{
  "n_layer": 11,
  "d_model": 512,
  "n_head": 8,
  "n_kv_head": 8,
  "head_dim": 64,
  "d_mlp": 2560,
  "vocab_size": 26177,
  "activation": "swiglu",
  "norm": "rmsnorm",
  "norm_place": "pre",
  "norm_eps": 1e-05,
  "positions": "rope",
  "rope_base": 10000.0,
  "rope_fraction": 0.5,
  "qk_norm": false,
  "attn_scale": 0.125,
  "bias": "none",
  "tie_embeddings": false,
  "parallel_block": false,
  "init": "normal",
  "init_std_qkv": 0.0242,
  "init_std_o": 0.0,
  "init_std_up": 0.0242,
  "init_std_down": 0.0,
  "optimizer": "soap_variant",
  "lr": 0.00248,
  "lr_mult_up": 0.776,
  "beta1": 0.95,
  "beta2": 0.95,
  "lr_head": 0.00735,
  "grad_clip": 2.0,
  "warmup_steps": 200,
  "schedule": "wsd",
  "decay_fraction": 0.568,
  "decay_shape": "linear",
  "final_lr_fraction": 0.1,
  "batch_tokens": 262144,
  "seq_len": 1024,
  "doc_mask": true,
  "train_tokens": 905100000,
  "steps": 3453,
  "dataset": "wikipedia_en"
}
Each number is 128 + 32 x the weight over the matrix's rms, rounded and kept within 0 to 255. Layers, rows and columns count from 0.

# layer 8 MLP up, 2560x512, rms 0.0704, rows 733-740, columns 0-255
[[169 177  73 129  74  65 109  98 146 131  71  94  96 124 157 143 117  97 114 126  74 134 170  81 164  49 121 113 204 144 146 129 145 121 198 101  64  87 128 142 118 157 143 155 189 102 195 100 125 123 115  32  87 214 143 130 107 126 134 127 107 118 124 136 100 109 178 104  90 116 169 141 120 124  88 130  92 152 150 145 108  89 111 126 170 141 173 100 110  97 168  91 143 102 184 143 161 130 136 143 213  61 127 119 157 132 155 121  87 102 162 123 143 123  14 147  92 114  92 155  97 119 149  96  88 116 137 125  69 144 131 107 160 135  71 103 111 110 112 149 167 119 125 119 105 176 165 152 135 143 122 181 143 195 178 131 108 144 138 142 123 184 178 133 136 118 119 120 137  96 145 138 142 121 161 120 121 134 138 169 111 110 106  99 117 103 171 111 116  83 154 142  92 147 174  96  84 165 138 111 104  99 129 119 109 183 132 134 165 116 149 137 104 123 110 144 163  65 192 140 152  97 143 136 146 187 201  87 143 107 153 137 146 130  97 131 133  66 120  92 133 130 131  72 141 127 122 137 179  45 168 129  95 106 132 183]
 [151 143 134 208 169  93 149 116 118 117  92 181  82 136 197 126 136  89 164 131  83  92 117 167 157 123  69 109 202 163 149 122  94 109 160  78  89 132 111  91 102 121 150 130 116 160 149 138  83  90 101 189 120 156 122  69 148  94 139 112  80 138 157 121 162 128 118 144 122 151 127 138 177 120 169 133  82 151 109 178 209 117 129 122 138 101  97 121 174 122 128 159  77 223 123 134 137 207 112 129 138 140 103 103  99 129 135 104 176 107  41 140 166 103 135  68  63 139  73 115 119 173 156 161 125  77 122 136 127 122 110 155 148 139 146 105 122 136 169 222  84 131 168  87 126 149  74 129  68 165 176 120 130 112 161 147  90  86 138  90  96 128 194 155 141 110 160  95 148  82 108 134 141 107 163 155 133 186 107 148 188 113 110  87  47  78 204  41 130 120 190  88 124 121  38 145 136 174  62 123 139 115  67 126  96 138 183 142 127 117 130 141 112 129 161 131 152 106 123 193 115 158 137 180 115 178 176 129  57 159 117 191 142  81 180 135 108 120 145 140 169 115 168 174  73 117 123 126  83 120 198 147 113  88 155 133]
 [132 128 177 131  65 175 135  93 111 132  98  90 132 143 156 112 164 134 141 102 125  94 104  83  99 163 179 133 131 130  60 134  66 141 114 149  63  90 171  81 132 156 130 139  44 124 126 143  95 195  72 161 115 117 141 118 140 146  65  57 143 160 119  75 108 158 126 189 152 119  90 104 147 120 130 131 124 125 151 138 106 128  94 153 145 138 179 134 134 102 108 140 114 131  97 180 125 180 146  87  80 115 106 147  61 159 161  86  85 167 143 112 158 182 160 112  96  86 108 183 136 177 126 148  79 127 148 114  66 121 172  78 106  70 123 166 163  81 124 153 127 146 145 101 115 168 144  88  98 146 131 136 128  89 118 146 104 159 152  91 122  79 110 159 121 141 221 175 171 123 175 153 140  97 139 113 119 114 157 115 116  58 147 123 138 157 159  79 115 114  71 125 152 120 108  94 125 156 181 159 119 101 167 128 151 124 116 148 144 123 132  91  90 183 131 151 124 110 113 138 175 147 115 152 121 109 162 133 172 131 163 111 135 116 153 165 101 112 113 142 106 228 103 145 207 129 135 116 106 118 164 140 139 135 132 149]
 [113 104 183 141 153 159 118 121 107 181 102 157  63 100 109  93 156 125 188 128 141 132 121 114 153 133  88 153 197 149 115 112 177 113 159 111 123 139 148  81  87 137 113 166  53 142 106 156 133 128 141 168 176 138 168 166 171 163 147 124 115 156 120 141 174 143 129 150 115 115 130 100  75 120 154  91 105 121  89 132 183 126 114 120 123 176 167 120 126 103 136 123 166 128 157 133 110  78 205 125 147  82 142 156 204  87 128 170 126 168 128  82  80 205 116 118 147  96 131  96 153 164 105 111 125 118 118 133 123 151 151 124 146 124  73 113 138 149 117 158 107  80 163  73 148 103 143 170 137 135  99  72  96  93 124 158 128 157 172 171  56  92  69 124 156 129 141 148  48 149 128 136 138 228  73 132  67 126 146 133 135 127 106 107 106  88 185 132 208 143 142 128 123 185 126 107 106 116 134 128 155 116 100  90 139 115 143 155 153  79  87 197 168 141 147 159 179 123 156 144 114 135  77 113  86  99 111 129  93  80 115 132 112 131 117 137 136  60  84  94 111  68 164  97  47 115  97 114 124 107  93 111 101 116 124 116]
 [149 136 112 119 130 172 102 142 150 172 109  83  63 156 103 147  79 137 100 133  99 139  54  86 144 127 117 146 158  97 171 107 137 171 103 136 125 159 171 116 131 137 114 176  97  86  49 124 130 164 134  67  82 167  74 138 192 156  82  85 123  85 140  82 145 187 107 128 201 158  97 112 206 111 123 146  83 134 168 146  89  78 102 114 143 121 127 194 106 117 143 120  98 159 170  99  92  72 125  74  65 133 108 106 121  69 122 131 193 126 136 158 166 123 170  94 157  74 131 181 128 118 150 123 172  91 140 192 120 112  67 147 122 123 184 193 108 136 162 128 111 124 122 169 127  96 121  76 122 146 143 131 184 116  94 146  94 134  75 147 197 146 165  75 187 134 220  88 137 116 133 113 156 104  99 142 158 172 119  70 104 204  43 113 137  98 112 114 145 149 135 159 137  91 161 197 186 141  66 123 113 142 196 122  99 134 136  44 159 115 135 119 117 165 134 112 123 129  93 111 135 152  73 146  84 147  79 146  84  90  71 128 156 131 127 111 139 115 125 124 141  91 167 168 114  99 151  51 127 117 136 128 166 112 116 136]
 [125 122 129 178 118 116 164 164 150 210 130 155 114 134 140 110 197 144  98 133 125 133 106 111 109  97 132 125 135  67 188 124 153  91 100  94  62  75  93  89 151 146  71 142  96 119 143 128 128 159 171 163 135  97 109 164  80 179 139 104 127 169  59 118  95 132 149 175 144 152  44 122 114 129 122  92  86 125 123 148  98 159 114 133 139  84 139  86 135 161 120 167 134 102 123 111 139 134 124  95 140  71  86 143  77 125 136 148 114 130  81 129 131 149 123 140 134  94 143 132 131  92 128 131  92 103  89 149 159 150 180 148 128 106  98 117 124 166 136 131 103 116 137 113  90 143 158 115 134  97 165 127 114  97  50 133 141 190 136 199  94 160 115 157 103 129  96 110  58 123 113 149 219 124 119 143 138  63 131 119 157 140  72 106 119  91  81  98  81  94 152 166 113  76 125 161 143 132 128  94 167 137 126 137 188 121 111 104 158  86  87 108 169  72 136 163 163 197 109 108  91 101 171 122 142 209 113 153 183 159 134 146 119  95 147 116  79 122 121  77 119 137 133  93 137 185 124 106 111  91 113 120 166  96 176 135]
 [100 107 129 114  94  91 115  86 130  76 122 118 137 134  55  94  92 141 160 162 113 175 111 168  97 124 126 150 129 156 150 119 137 105  58 104 166 100 126 141 161 137 101  78 150  88  99 136  78 148 159 103 182 116  95 105 104 101 148 134 129 104 142 110 137  90 137 210 113 132  85 179 125 124 162 125  59  70 169  91 188 122 102 108 144 165 180  96  99 161 202  75 138 145 120  91 118 125 181 118 125 136 148 114 148 171 120 135  90 110 100  96 158  82 146 129 153 108 114  88 160 124 128 112 165  66  91 128 143 179  76 112  37 118 132 143  96 178 138 172  77  80 134 129 213 134 114 101  95 111 149  81  88 110 131 181 152 132 101 113 164 128 135 186 115 168 157 115  69 114 106 159 161 126 129  89 150 202 108 159 125 141 195 168 117 131 184 119  81  97 148 135 119 105 186 189 156 105 136  96  88  87 145 124  76 117 163  58 147 163 141 143 141 123 107 172 153 135 155 136 139 141 120 187 110 136 113 129 153  80 109 134  89 164 169  84 146 125 130 107 130 142 137 116 152 107 114 140 113 139 201 130  90  77  80 155]
 [122  76 101 105 192  63 192 154 143 190 123  71 136 108  95 145 148 157 103 144 128 146 113 149 165  99 117 115 135 133 127 103  92 166 125 120 124  88  92  79  97 117 138 120 109 168 153 150 138 115 122 147 121 149 105 116 155  55 128 122 147 198  83 117 129 148 143 203 162 146 123 131  73  95 171 135 127 111 135 118 100  99 165 119 130  73 108 124 119  78  82 109  89 141 114 150 135  69 163 136 110 164  83 149 132 154 170 135  99 132 108  54  87 128 108 150 149 155 160 115 114 124 180 158  84  76 138 144 133 100 155 103  78 121  97 157 120  70 124 168 143 145 151 109 181 127  88 174 103 151 178 148 159 130 153 121 138 120 150 118 107 119  97 146 143 128 146 129 152 118  83 150 152 107 129 111  76 131 104  67  91 162 166 164 132 137 114  50 185 129 137 136 137 127  72  64 130 126 139 144 145 121 151  87 193 143 128 138 130 158 128 167 164 131 135 163  60 100 146 125 102 104 139  85 147 137 190 113 146  73 155 113 135 145 134 148 158  96 193  82  94 196 155 154  53 108 127 134 118 156 106 156 115 145 106 191]]